Weights of a small transformer language model: 1.58M parameters.
Each number is 200 + 40 x the weight over its row's rms, rounded and kept within 0 to 999. Layers, rows and columns count from 0. The size before them is the row's rms in percent of the matrix's.

# layer 5 MLP up, 256x96, rms 0.293, rows 35-59, columns 0-95
115,227,210,219,149,181,225,160,168,226,175,196,196,121,198,213,122,129,279,253,199,172,260,204,212,174,234,218,177,194,179,135,244,186,211,175,249,169,255,147,199,222,182,216,278,202,224,245,95,86,179,235,193,196,176,209,136,171,187,168,252,227,214,247,155,224,179,244,158,184,208,246,197,70,238,222,181,231,194,201,148,235,204,184,243,210,166,256,233,187,158,182,220,202,227,211,158
081,185,236,136,179,230,204,205,229,150,174,263,164,218,227,208,106,209,122,220,200,208,208,193,222,248,244,186,179,229,201,112,213,168,260,230,124,204,226,143,184,230,199,184,218,261,181,222,199,219,141,245,196,169,226,166,183,243,130,134,230,218,232,216,206,215,212,178,164,164,255,220,216,245,273,210,141,173,201,265,207,140,207,110,152,318,213,207,261,220,214,182,258,230,243,202,179
090,258,241,146,198,240,194,158,200,225,200,152,200,241,158,210,174,237,263,211,182,231,258,235,240,249,267,162,246,235,181,212,231,226,175,223,185,228,216,238,255,229,212,301,238,203,207,144,211,162,173,194,205,249,261,260,197,190,207,185,198,204,210,296,173,251,120,226,166,204,244,206,228,181,192,206,290,231,190,178,143,278,189,204,154,155,135,233,201,275,190,231,119,178,215,147,260
108,265,181,218,206,178,187,222,176,177,156,201,293,217,225,270,197,209,191,127,204,267,281,201,201,165,222,187,191,263,171,172,239,247,178,224,219,154,168,221,262,193,261,185,235,184,201,247,134,236,209,239,225,217,242,192,227,235,169,201,177,213,222,203,158,225,87,248,226,238,189,188,163,161,226,205,121,171,157,137,155,213,204,212,234,230,157,124,259,102,216,180,148,162,150,172,246
089,228,177,255,171,184,201,244,263,136,305,195,177,276,221,130,124,160,213,185,231,266,175,234,191,253,261,147,250,187,202,245,211,228,282,200,183,186,228,223,206,194,243,135,292,201,196,205,154,181,214,229,177,177,210,225,226,248,189,207,148,263,256,223,181,142,219,241,190,142,202,219,197,206,179,179,196,171,192,203,222,183,172,198,208,185,131,152,271,135,226,228,160,189,100,187,226
087,212,212,267,191,261,131,210,277,301,185,206,243,240,167,200,203,206,117,185,155,207,190,257,200,303,163,199,228,140,184,186,221,196,220,158,257,188,253,266,200,144,287,210,187,148,195,166,188,211,132,140,248,249,166,263,199,260,197,264,167,256,181,243,206,233,186,281,164,196,242,193,234,242,197,179,189,247,229,231,168,177,195,175,198,216,237,217,211,191,208,219,187,185,211,145,150
109,197,123,163,174,241,257,177,111,216,160,207,264,240,202,215,161,185,111,206,226,196,212,138,191,186,195,178,206,153,234,201,196,179,239,159,202,149,248,173,218,172,228,202,185,210,248,226,180,223,259,166,227,128,249,121,211,263,232,199,117,280,142,207,196,276,185,165,182,171,191,211,201,236,174,220,241,268,247,286,190,170,223,268,160,165,210,218,191,257,191,178,292,213,216,196,190
109,173,145,217,162,153,177,227,178,160,123,201,139,193,151,156,191,193,265,123,164,237,143,192,210,192,155,252,215,218,189,151,151,169,224,196,197,208,199,214,151,215,255,132,173,293,191,168,231,170,242,285,221,175,239,231,180,210,170,239,165,291,237,211,234,254,221,206,230,183,224,134,209,167,252,203,289,231,94,215,155,219,201,153,204,148,184,192,202,211,163,170,208,142,191,176,158
114,182,170,205,209,214,240,202,149,308,259,240,191,166,202,170,259,107,198,176,233,246,233,193,247,181,185,113,134,218,174,207,134,184,204,208,177,176,228,207,219,212,240,223,177,189,185,248,210,178,164,250,157,189,217,247,220,226,279,196,264,210,225,142,240,221,263,168,103,207,160,198,167,212,151,182,138,149,184,133,180,197,202,272,287,237,213,160,183,150,247,154,189,205,223,213,242
102,221,88,227,175,247,171,230,220,194,198,213,170,303,215,171,154,190,185,210,193,237,207,192,228,213,226,224,197,131,177,149,174,221,152,145,213,226,201,192,196,161,173,100,220,165,299,219,205,181,213,150,212,163,239,291,213,232,240,134,281,268,162,279,175,149,210,188,184,210,197,198,223,234,149,175,246,148,197,240,197,211,187,182,241,152,114,227,180,247,170,223,223,154,191,225,177
102,214,257,167,232,153,191,183,260,228,215,216,180,198,219,173,202,136,168,154,137,151,203,229,261,231,204,223,119,216,201,267,190,267,238,141,163,194,207,143,146,210,153,147,120,248,213,204,169,169,215,199,186,202,233,136,156,227,222,159,257,179,190,192,248,177,218,188,252,196,242,110,153,252,169,240,147,214,198,220,222,218,179,208,193,180,119,229,150,187,108,174,155,236,143,127,234
095,181,157,275,265,178,241,150,266,240,238,187,75,240,220,143,114,159,287,227,253,219,245,189,256,186,228,188,222,164,154,148,195,192,162,211,154,250,226,199,198,184,194,246,183,137,187,188,163,170,155,226,196,229,160,234,174,228,224,258,164,196,233,197,201,187,207,116,220,208,261,222,233,153,196,216,140,242,222,220,244,232,174,232,181,191,128,206,192,245,219,150,256,211,146,214,233
075,199,122,218,217,213,256,254,209,185,242,190,239,124,206,221,213,184,253,270,192,176,129,183,201,156,179,209,172,221,221,206,171,219,219,141,135,176,173,229,160,234,188,158,248,209,205,139,221,162,196,212,187,203,273,232,206,182,222,221,212,275,196,198,186,196,190,192,297,298,228,156,157,247,287,181,193,140,176,160,194,201,184,186,228,222,250,228,213,241,172,123,182,91,183,245,280
085,206,221,191,175,168,281,157,178,155,235,214,172,174,292,174,108,159,223,189,214,190,182,222,224,260,232,235,160,220,115,167,199,286,147,263,222,179,107,211,191,208,150,165,179,186,209,212,167,214,228,238,206,211,201,200,269,263,199,182,206,208,198,231,155,179,181,153,231,146,167,195,176,175,146,217,196,261,204,290,242,179,225,128,282,244,222,228,219,167,198,185,224,128,254,159,231
110,190,208,254,225,238,166,172,199,239,274,206,180,192,179,155,215,224,231,233,174,183,187,218,146,205,100,181,244,198,171,166,123,145,238,194,219,173,159,238,259,193,259,220,206,197,298,187,224,133,135,279,173,297,200,214,198,167,149,232,214,215,234,262,200,194,182,192,174,284,116,192,198,197,138,198,224,200,155,204,206,179,201,192,231,149,187,217,137,190,225,197,215,282,217,278,147
097,258,271,279,243,275,177,210,165,248,182,227,172,242,242,145,235,248,197,215,205,283,198,218,187,214,135,121,143,220,228,248,181,249,182,162,162,228,114,200,159,234,155,167,141,200,230,167,164,188,134,195,209,198,192,186,195,152,190,234,229,179,212,258,184,197,159,155,172,109,247,210,255,258,238,252,206,238,209,128,176,206,233,157,138,213,203,208,193,172,177,179,149,266,232,197,183
100,199,155,194,229,214,210,146,190,190,238,165,184,133,197,209,218,282,181,281,282,193,178,186,188,215,182,168,149,214,228,199,184,172,248,193,244,193,254,126,215,154,248,197,170,240,179,128,217,182,226,256,244,153,165,204,266,161,191,219,123,274,223,257,203,214,231,229,207,225,171,219,195,248,172,186,298,312,173,245,191,184,264,200,179,180,227,221,269,191,188,229,213,212,242,292,190
100,236,151,126,193,195,149,222,143,200,252,214,180,203,225,174,214,148,227,253,167,238,131,259,287,223,249,179,183,217,139,215,242,191,200,177,240,211,171,186,183,251,210,177,184,188,215,254,220,258,188,165,235,178,219,168,241,101,221,195,160,266,231,126,213,221,283,151,197,287,214,173,208,206,91,214,148,144,209,180,220,213,232,178,145,240,188,225,223,229,219,239,151,239,198,204,135
095,251,179,173,152,186,193,184,209,158,131,197,237,162,196,179,206,161,208,229,168,185,257,199,220,234,231,204,123,187,269,141,162,236,203,219,163,186,242,165,189,148,270,239,193,225,224,146,264,204,220,146,235,211,113,144,199,280,185,103,155,203,137,245,202,197,242,171,196,215,249,186,288,229,173,218,223,204,229,146,196,254,175,176,267,167,217,195,138,184,213,284,152,205,257,221,160
080,168,287,217,206,170,141,177,210,201,142,165,268,198,211,206,200,195,157,180,148,223,221,287,171,198,242,148,174,223,213,233,133,250,236,221,160,208,180,158,186,160,162,202,281,242,158,164,151,184,181,268,242,219,221,237,202,205,211,249,123,164,204,157,186,220,142,208,185,243,212,176,338,207,184,317,165,158,244,153,208,173,189,232,206,211,176,182,214,247,187,227,144,192,243,217,218
096,213,248,207,180,275,194,155,187,159,214,188,96,194,228,284,183,224,284,176,146,277,188,158,185,146,201,199,114,181,135,144,142,189,236,223,249,204,195,181,203,189,187,264,235,206,209,261,225,234,267,195,212,216,171,178,195,260,190,227,272,199,233,156,188,188,238,186,158,250,196,153,193,270,237,150,144,143,193,150,172,216,264,162,194,212,248,176,191,180,217,269,254,230,186,232,208
099,160,167,171,186,189,226,204,187,260,206,294,202,254,261,135,211,184,188,154,191,224,198,220,92,176,164,203,210,120,234,241,172,182,186,184,146,196,165,172,192,215,136,145,164,173,171,233,187,279,221,173,174,236,242,235,225,243,224,264,171,183,155,194,154,199,189,188,214,279,197,127,130,222,179,206,123,174,149,196,215,235,170,171,139,205,175,125,201,191,107,263,176,219,209,191,156
098,273,209,184,140,168,216,232,255,108,190,244,218,142,257,187,187,103,215,217,232,138,235,253,158,187,129,147,215,167,198,207,235,194,246,158,248,204,287,195,222,162,243,198,199,151,235,133,225,165,222,179,182,178,164,211,164,170,246,259,176,226,247,198,276,228,196,136,227,214,255,109,236,149,242,199,212,169,168,186,177,194,220,138,217,235,201,173,239,188,225,190,182,238,227,165,136
109,184,172,211,241,220,230,343,229,112,238,189,224,178,239,226,164,186,217,219,154,185,220,277,184,207,161,229,129,249,250,188,201,207,178,128,233,289,163,162,278,229,188,211,180,187,205,250,237,175,153,158,162,198,141,190,217,191,164,176,184,239,272,159,160,159,174,218,204,185,244,183,220,225,196,135,188,262,158,207,166,161,260,161,167,223,210,142,166,279,193,192,195,168,250,224,190
101,247,173,242,192,221,193,194,170,221,199,245,137,164,233,207,143,212,201,210,202,309,160,128,179,203,255,285,149,269,162,233,141,225,205,181,208,183,108,245,132,248,210,179,178,230,157,198,170,221,219,140,237,193,189,168,204,218,164,220,213,177,224,145,219,165,219,266,156,204,177,161,246,152,210,218,151,105,202,197,241,172,241,197,217,217,246,215,155,185,203,71,206,187,243,187,171
# layer 5 MLP down (transposed), 256x96, rms 0.288, rows 35-58, columns 0-95
089,213,165,160,193,200,220,210,139,212,182,197,249,218,216,166,177,236,235,256,149,224,140,213,221,186,209,204,181,243,103,244,187,170,147,289,182,267,205,195,145,204,220,197,191,210,185,148,209,196,129,180,184,201,201,177,201,169,211,214,254,168,132,227,210,185,259,208,191,146,166,207,238,215,250,71,122,230,227,194,115,219,154,209,151,217,188,228,130,226,232,111,225,112,170,214,206
089,202,220,213,195,172,81,162,140,239,211,285,265,236,246,233,217,181,165,288,153,143,242,147,138,211,183,186,196,199,311,134,191,170,177,172,216,204,161,207,239,168,238,170,147,270,194,248,209,194,235,217,205,166,197,235,167,174,186,217,239,188,178,215,182,224,181,227,153,220,204,163,159,227,227,170,158,290,185,238,184,222,194,162,171,121,226,173,187,154,136,244,169,242,156,222,235
096,208,282,187,214,188,226,153,196,180,165,206,239,220,168,269,224,203,184,303,202,246,282,309,213,169,229,176,229,156,176,255,153,249,233,194,187,191,215,182,215,214,226,173,172,177,164,179,191,168,166,190,217,213,217,204,169,177,247,191,137,210,155,123,222,228,199,219,188,205,190,248,184,203,157,200,159,262,200,253,158,184,214,249,127,223,157,145,215,215,132,142,284,196,173,202,328
105,237,193,164,190,237,256,167,257,182,276,189,207,192,205,196,212,238,141,228,150,232,193,237,199,156,186,235,213,167,196,181,142,222,120,156,206,229,127,186,209,283,228,242,140,197,264,149,190,203,161,205,179,271,191,211,196,204,224,170,286,140,146,317,232,217,252,153,185,192,162,205,178,239,228,168,141,123,223,218,220,249,191,224,195,244,159,163,168,224,251,146,214,237,154,230,151
101,261,264,307,201,149,203,199,212,159,192,175,215,224,227,209,213,174,148,257,248,253,173,178,223,207,172,147,183,215,267,271,211,183,183,190,224,131,134,186,229,195,142,258,158,234,222,271,181,232,207,242,121,253,221,234,286,199,201,188,188,213,183,213,241,245,160,150,192,296,211,189,171,173,184,195,169,284,219,268,171,206,208,208,185,185,200,202,207,216,167,163,131,219,276,224,141
091,186,261,223,202,194,155,214,197,150,208,128,213,255,225,225,132,166,246,253,235,291,156,180,200,153,161,184,242,101,164,193,185,217,230,152,252,161,254,166,185,172,143,215,239,223,226,246,136,221,179,267,233,166,220,232,218,227,176,119,222,150,200,218,184,181,175,226,195,200,187,220,209,218,179,364,241,208,213,190,264,245,217,236,211,172,223,202,245,199,170,220,240,197,218,186,149
105,135,249,205,222,191,176,235,215,172,164,237,200,173,195,199,215,206,206,198,232,136,240,99,174,156,217,187,239,154,265,182,241,240,226,175,210,226,178,196,190,136,213,221,166,178,212,250,169,232,137,176,206,183,174,239,243,176,179,225,128,228,266,138,156,179,186,193,126,244,174,248,160,187,182,277,233,247,197,221,249,80,170,296,188,210,145,96,186,208,187,217,163,205,223,184,163
107,192,190,229,147,188,183,176,223,195,242,132,175,244,226,190,140,183,226,149,162,189,205,266,184,242,187,207,261,203,269,140,228,211,142,128,252,186,229,189,231,153,269,184,254,231,243,206,226,161,191,147,147,198,78,131,212,251,199,181,140,202,233,218,160,209,163,172,198,222,231,182,214,232,173,123,218,181,188,232,237,171,285,88,211,165,177,208,179,147,144,216,232,200,191,193,237
104,214,190,230,176,243,192,138,120,189,207,168,227,174,181,264,282,239,192,205,201,157,160,248,211,193,189,236,228,219,89,222,249,212,158,215,159,244,266,185,197,148,182,149,129,95,211,226,134,236,221,187,220,151,167,214,214,142,257,176,150,191,258,188,193,225,206,124,225,119,214,230,137,153,208,167,176,260,217,206,151,215,199,186,192,257,218,230,244,190,163,143,216,166,215,194,160
100,163,205,240,210,193,186,256,207,109,224,222,239,188,203,240,188,147,157,192,260,167,191,176,102,196,170,231,135,160,218,268,264,204,234,118,193,117,178,159,271,229,149,232,214,217,229,274,236,209,207,225,175,203,141,190,238,226,246,213,90,201,297,122,226,206,170,166,189,186,227,188,170,222,193,200,203,168,170,179,163,184,184,166,245,175,228,160,193,212,194,226,199,194,217,105,222
101,220,242,182,229,222,196,201,207,269,211,257,305,286,203,200,210,226,209,198,230,167,259,185,245,237,124,201,155,204,154,289,238,192,233,168,208,203,155,259,156,166,160,252,184,172,210,174,190,202,195,235,192,200,123,206,203,200,219,198,212,160,186,160,215,227,220,143,238,164,233,123,90,166,152,133,127,203,257,142,204,261,199,220,189,190,221,228,251,232,191,127,199,185,136,178,199
094,195,194,212,160,207,179,219,202,206,195,214,83,214,173,210,169,197,169,161,234,180,160,187,207,231,266,216,187,132,156,198,146,233,238,203,151,351,157,121,191,229,228,214,201,231,215,201,127,169,252,180,211,151,185,157,129,180,141,159,214,207,218,254,192,216,236,199,232,185,196,160,216,262,174,191,262,148,108,182,176,203,259,188,177,174,192,229,217,242,200,243,121,222,176,134,179
092,189,234,190,150,250,240,222,196,200,234,214,193,160,182,204,165,212,165,188,229,192,201,233,187,256,188,260,181,197,144,198,211,267,207,160,202,184,194,209,237,245,210,178,162,162,128,196,155,81,174,281,261,171,261,239,221,142,217,208,153,184,186,229,184,245,232,179,241,192,259,236,145,252,250,127,221,148,262,122,166,164,276,128,226,160,272,239,216,242,189,200,254,233,170,214,221
096,219,152,200,195,182,177,250,169,198,175,238,243,178,181,132,246,193,243,202,76,242,304,248,201,211,201,135,185,193,190,179,166,269,175,164,136,248,107,221,215,224,143,198,186,161,153,159,208,235,147,121,215,167,172,247,181,241,206,267,210,159,230,180,232,199,200,215,201,194,198,190,188,227,174,251,122,155,218,201,173,216,139,179,222,251,227,141,172,240,168,127,180,158,181,159,232
107,304,232,253,224,195,259,203,247,168,232,189,159,212,243,237,175,264,114,153,241,226,208,241,140,199,252,214,114,185,143,214,218,144,283,258,238,255,203,230,205,237,186,221,186,228,212,161,205,195,182,213,178,265,160,140,115,243,215,171,265,189,275,213,177,143,222,172,164,155,239,192,206,123,210,198,232,155,236,201,175,242,149,242,230,175,235,189,210,239,202,187,195,217,165,200,159
101,167,202,168,141,196,227,247,211,126,281,107,214,181,200,261,152,122,195,172,262,197,276,201,206,226,218,237,163,131,255,197,223,223,242,240,212,155,199,167,256,164,214,204,183,276,158,130,185,186,186,200,219,161,160,203,243,279,211,188,174,168,193,172,161,206,160,297,212,205,231,203,264,193,218,260,233,174,176,212,258,180,191,185,211,199,253,143,227,151,269,208,131,186,240,220,184
091,193,231,172,257,213,219,180,179,217,210,211,183,260,232,207,180,252,167,235,171,176,222,273,158,161,203,163,163,162,107,259,191,204,198,227,186,194,240,174,240,229,226,161,141,182,244,220,250,196,175,173,208,225,251,209,239,189,231,191,196,147,218,201,196,195,241,237,208,98,161,190,197,132,261,163,148,235,304,193,142,219,121,269,140,230,125,211,104,228,178,163,211,141,156,204,208
095,159,218,241,266,167,236,198,189,182,253,217,263,191,195,199,196,201,206,178,188,167,129,221,179,182,213,248,133,197,156,155,270,146,171,313,284,270,243,153,178,178,133,189,201,150,156,200,169,175,187,226,148,265,195,152,225,168,197,201,136,108,201,174,205,118,258,243,210,217,250,148,242,203,202,233,242,204,235,187,210,181,122,218,201,199,173,211,160,201,230,184,239,193,184,231,125
093,275,224,154,166,174,258,243,167,224,153,186,239,196,171,235,226,201,173,203,297,205,184,166,194,171,218,188,205,164,185,169,199,238,230,183,177,103,218,176,220,243,113,208,236,187,182,164,184,161,137,261,290,140,193,272,206,189,149,158,193,207,212,222,200,135,224,179,213,236,155,269,235,273,250,256,220,145,242,236,232,218,173,186,214,174,184,154,132,182,249,231,271,175,259,195,240
090,160,140,222,176,256,232,167,227,228,192,247,176,256,170,139,219,257,190,205,163,185,162,135,250,147,162,197,175,214,206,218,130,143,211,151,257,231,252,250,183,187,307,172,214,233,182,188,179,153,155,190,181,168,202,228,251,131,114,208,197,220,174,213,173,194,226,192,216,182,272,206,181,151,236,192,227,258,149,241,156,210,192,151,256,214,144,244,123,170,191,185,233,149,215,100,203
095,196,183,248,207,148,144,186,234,181,189,198,199,121,214,171,215,210,232,148,190,221,166,201,148,140,242,201,150,263,154,150,223,210,281,158,219,271,218,168,192,232,226,147,162,191,212,283,198,194,185,238,108,206,261,237,217,183,156,171,193,261,238,142,188,194,151,197,122,264,144,169,187,154,245,198,152,228,250,243,193,174,163,217,215,185,193,191,178,217,254,246,318,217,153,224,185
101,239,249,152,266,196,160,245,200,182,294,249,197,197,192,254,217,150,209,243,182,212,230,245,160,236,213,184,124,264,228,180,149,175,266,227,194,264,189,232,126,184,165,196,204,142,202,220,181,262,202,228,193,186,173,289,282,182,194,199,164,151,211,207,133,182,174,171,142,287,200,200,204,189,270,176,151,187,254,173,219,268,220,262,176,184,158,163,175,177,181,157,193,230,176,242,136
096,175,142,96,179,214,199,235,246,207,225,239,199,173,203,182,162,186,125,252,153,191,162,178,182,262,137,150,208,231,217,236,217,184,152,115,233,180,168,219,217,198,189,198,294,137,220,178,232,174,186,199,205,312,123,194,138,184,212,171,230,246,200,249,192,204,151,178,149,227,250,185,214,184,163,191,125,209,113,167,201,185,158,204,163,154,251,181,248,165,227,197,175,221,200,257,139
097,190,202,216,168,236,233,123,231,215,205,105,158,208,264,204,181,195,142,187,170,239,200,210,220,247,238,245,177,170,203,202,234,199,256,220,235,247,238,75,272,175,168,171,180,248,187,238,167,309,221,189,200,232,212,180,152,188,196,192,184,231,175,159,128,151,181,216,225,256,182,235,162,222,209,264,228,204,212,192,205,121,189,189,173,284,203,122,244,224,186,221,210,243,109,234,199
# layer 5 MLP gate, 256x96, rms 0.288, rows 36-59, columns 0-95
084,194,214,172,175,207,262,213,214,273,186,218,114,171,191,235,165,270,219,174,265,262,134,179,208,218,208,220,180,145,191,285,208,189,271,193,165,218,214,180,177,145,114,221,201,200,196,170,197,183,202,226,126,194,186,253,176,249,205,208,220,140,171,194,232,210,208,189,220,265,259,160,237,153,188,215,158,161,277,212,158,214,184,63,195,256,201,192,183,245,164,181,214,180,135,128,237
092,193,145,197,160,234,203,243,253,142,175,182,245,206,195,208,259,160,197,211,182,169,203,172,142,324,217,167,234,223,119,225,210,171,180,183,134,202,204,139,166,198,204,190,226,239,198,146,157,255,171,181,227,178,221,263,147,209,217,200,195,109,97,176,193,138,292,234,150,210,188,237,160,169,208,210,216,237,141,175,235,298,231,167,158,226,182,212,226,180,188,161,148,203,151,199,197
095,168,223,256,175,186,245,112,208,233,262,158,164,217,247,174,250,133,178,225,152,210,147,216,259,176,200,173,115,230,173,198,252,245,215,265,225,148,233,237,203,152,214,172,208,202,164,229,132,150,170,257,190,223,153,231,148,208,147,135,237,295,189,182,245,231,204,165,151,222,273,211,184,149,176,165,204,173,215,232,261,218,179,201,168,157,230,245,225,183,223,194,182,119,141,156,176
093,103,187,228,158,198,255,185,117,171,153,176,183,199,184,188,221,191,229,168,176,238,219,261,219,221,154,180,186,158,179,304,179,210,205,223,255,183,176,203,205,189,270,223,221,164,154,247,158,171,154,210,141,151,212,192,109,167,155,230,261,180,222,193,220,217,178,119,186,205,214,166,183,167,159,219,193,185,223,241,171,235,212,179,172,74,143,205,213,271,116,180,170,235,218,262,173
095,205,231,282,152,254,153,206,201,228,188,204,165,189,244,227,199,242,205,167,226,258,209,222,126,102,187,233,238,233,222,232,140,167,194,147,225,203,202,310,209,188,232,145,233,177,185,170,217,171,179,173,239,121,215,164,241,144,272,218,166,216,187,228,204,215,209,190,147,184,115,179,203,208,248,164,160,191,230,222,182,218,132,149,152,234,257,265,204,133,193,280,194,165,197,253,154
112,219,227,272,276,179,162,204,200,125,257,204,194,183,181,217,228,172,177,234,104,264,223,232,246,149,185,187,275,209,139,129,196,191,222,191,192,210,202,225,179,236,141,145,209,233,186,212,218,169,225,197,203,206,261,153,60,192,190,169,200,202,218,233,229,135,179,225,331,193,225,191,196,205,207,214,187,213,207,240,187,246,205,188,214,153,215,194,231,128,243,217,138,220,231,256,253
110,198,215,188,231,199,213,241,266,196,106,219,188,147,195,167,222,185,212,235,271,308,236,173,189,253,242,256,218,180,242,215,240,169,214,231,272,201,280,159,199,190,201,210,191,218,202,269,205,160,191,262,150,197,211,151,236,231,149,194,159,172,235,229,226,175,168,181,114,146,252,161,236,249,156,157,260,235,224,153,238,229,148,145,196,235,230,206,250,243,161,163,138,182,196,128,194
098,205,140,213,205,244,177,232,237,269,232,177,199,158,194,212,142,220,209,262,154,311,205,231,164,214,234,234,228,150,224,182,244,103,122,281,244,171,229,200,189,221,200,189,229,174,210,275,171,211,139,177,240,228,216,172,224,215,139,264,230,215,211,181,211,191,215,220,152,237,289,182,280,252,232,211,209,270,185,108,202,213,183,262,218,229,234,212,186,168,134,233,212,191,192,187,218
104,176,204,168,215,221,224,272,199,116,157,166,173,153,188,222,210,161,198,219,146,144,156,226,251,304,239,205,185,161,175,229,196,125,205,160,211,180,217,168,122,221,248,260,267,203,190,198,216,206,238,235,182,225,248,133,165,210,206,279,204,215,144,178,264,156,209,175,232,129,176,195,221,241,168,215,79,225,180,193,198,208,102,233,170,134,231,202,148,182,193,210,242,200,214,195,215
101,172,175,181,251,180,203,241,202,255,224,192,243,248,226,263,194,223,231,234,229,226,153,281,257,173,269,214,179,172,170,188,159,238,160,150,235,210,177,206,216,157,153,173,219,306,130,186,182,259,204,272,157,146,131,181,190,184,187,187,208,243,237,229,285,237,215,210,256,178,227,141,154,153,138,207,130,167,206,195,178,178,302,229,168,176,189,171,210,216,185,155,197,247,157,240,240
101,163,199,222,133,133,200,239,181,172,229,161,259,283,186,152,159,139,153,247,211,237,170,177,207,149,188,244,164,164,173,145,184,143,200,201,173,179,194,107,269,161,188,182,180,229,200,285,164,234,202,191,215,155,217,186,169,196,204,180,214,252,241,152,206,253,144,196,238,306,231,137,221,178,208,229,195,223,251,204,190,173,260,241,158,179,272,242,164,220,155,222,144,213,185,121,232
092,163,156,256,328,216,176,186,128,212,209,165,178,219,249,180,191,203,230,266,131,149,120,209,216,225,130,172,182,145,136,160,206,217,250,258,204,190,172,150,185,194,236,186,252,243,225,191,232,176,209,159,202,182,235,170,227,235,198,222,237,298,243,161,277,197,151,173,281,182,230,185,168,199,177,222,217,194,201,235,204,212,213,231,219,185,192,205,187,197,96,165,187,192,107,192,242
087,207,217,249,154,194,227,148,198,179,176,153,198,227,178,217,223,169,197,161,143,165,253,227,149,238,230,183,211,232,270,170,182,152,166,239,227,113,206,148,236,263,174,208,248,252,194,239,183,218,234,231,257,222,274,98,204,172,200,235,150,246,197,209,293,231,221,245,164,246,104,196,174,141,166,205,171,245,225,227,278,247,184,182,171,212,223,228,220,201,162,169,227,180,173,258,278
108,270,175,239,147,205,200,241,166,154,262,177,226,187,194,201,240,190,215,165,215,231,232,248,64,230,165,253,274,167,203,123,237,248,159,231,206,218,247,203,232,180,223,181,229,203,234,146,188,171,195,154,241,175,230,212,193,248,209,238,213,143,258,197,273,212,246,224,197,147,233,148,206,114,119,179,179,249,218,221,133,181,227,232,196,142,231,215,212,205,111,184,217,208,218,181,255
105,235,213,214,232,145,214,207,186,196,212,179,175,196,251,243,206,193,230,167,200,136,229,176,184,172,234,212,201,237,207,231,272,194,276,197,251,197,244,139,157,261,126,208,178,216,292,216,145,186,149,242,191,159,217,223,239,167,164,224,303,167,208,145,238,218,247,135,149,111,247,213,183,196,147,157,159,206,252,211,157,180,151,163,248,215,140,213,247,252,233,170,187,162,173,135,262
096,234,247,146,278,222,182,273,218,104,208,157,207,212,240,206,213,212,201,265,258,240,242,209,194,244,141,208,126,167,241,157,226,121,183,220,217,208,235,221,191,161,236,200,195,217,159,193,160,192,280,259,266,171,140,120,224,190,148,230,173,128,208,175,247,141,242,201,252,245,156,193,218,191,234,159,171,278,173,245,216,159,182,191,176,254,145,196,211,193,189,174,164,159,155,200,171
103,198,172,181,198,214,239,209,186,205,229,205,292,228,231,151,199,186,211,228,238,183,126,223,183,208,167,224,189,197,150,162,240,153,143,231,272,209,263,123,161,191,229,199,212,284,151,203,140,231,228,211,225,167,161,243,313,206,233,179,194,122,257,185,217,152,220,155,137,187,185,220,237,138,180,276,229,154,223,243,254,228,257,241,233,171,246,196,199,259,165,210,231,234,256,254,196
096,229,148,166,145,129,246,206,195,181,173,263,230,239,193,160,203,226,147,271,127,218,152,254,202,219,180,208,220,204,178,194,213,161,194,154,237,148,198,222,161,172,263,210,280,176,266,181,182,229,192,156,207,195,229,275,238,189,208,242,193,156,204,193,158,226,193,176,173,177,181,191,319,169,148,279,164,259,243,242,140,204,202,232,188,182,112,146,235,147,225,219,242,177,202,265,244
081,151,188,205,178,233,242,221,200,219,165,150,181,229,228,264,252,259,262,166,203,186,272,221,202,179,195,216,201,211,200,199,157,274,228,212,165,255,216,139,230,195,203,272,237,213,189,177,247,233,227,175,253,242,253,199,168,251,239,189,197,168,180,294,226,207,167,172,159,220,94,236,223,270,166,143,164,170,234,190,197,164,117,194,205,232,219,254,253,77,192,207,221,166,224,242,156
087,136,216,146,204,237,233,232,209,255,257,187,195,203,162,191,226,176,203,247,162,234,209,263,194,150,238,302,228,222,167,165,214,206,164,161,158,248,245,176,211,201,161,120,256,212,189,216,173,261,192,206,184,230,213,192,184,184,215,217,213,252,242,224,266,103,197,164,161,153,222,104,192,263,224,172,103,217,205,81,148,215,238,190,173,196,181,213,226,154,182,207,187,165,164,259,190
090,155,169,166,277,195,245,229,246,195,246,149,184,187,170,159,177,221,133,239,118,169,162,231,192,176,161,254,223,194,148,176,216,175,191,220,177,248,215,199,196,186,198,223,204,227,223,116,213,200,178,226,218,167,239,142,218,227,193,194,247,242,247,218,248,152,175,166,239,230,285,145,189,146,151,273,229,156,299,238,179,216,156,201,236,139,151,189,191,238,215,104,163,254,191,275,233
097,177,190,187,169,166,208,197,217,274,249,188,106,241,166,257,221,176,179,196,195,291,237,230,210,244,225,159,229,141,207,240,163,185,226,179,265,181,236,185,167,162,267,176,244,228,267,216,203,160,225,183,185,238,166,193,174,157,152,172,180,180,275,182,283,193,195,171,215,149,153,227,261,262,165,128,273,208,249,178,223,266,267,215,208,210,215,244,177,176,250,160,151,123,209,251,197
104,246,227,218,172,189,236,197,198,202,219,175,294,258,189,286,233,228,214,303,154,138,214,209,156,254,212,234,167,199,176,127,242,148,194,191,177,223,229,235,169,217,210,185,215,254,213,150,247,179,221,165,266,164,211,199,181,189,194,204,198,190,95,199,179,185,172,240,115,179,173,153,177,177,171,169,167,179,196,151,167,215,202,247,152,254,318,227,202,214,183,194,152,211,243,166,106
101,249,209,218,222,191,212,215,152,207,222,193,213,173,265,145,278,174,188,159,165,224,152,260,153,272,187,198,307,146,182,159,261,180,231,203,178,238,194,237,231,115,270,231,219,183,243,253,161,189,199,208,192,196,234,187,221,235,192,272,271,175,215,231,277,156,163,238,193,179,199,178,169,216,213,111,243,183,209,139,190,183,219,212,205,252,234,175,226,255,259,150,198,114,211,238,255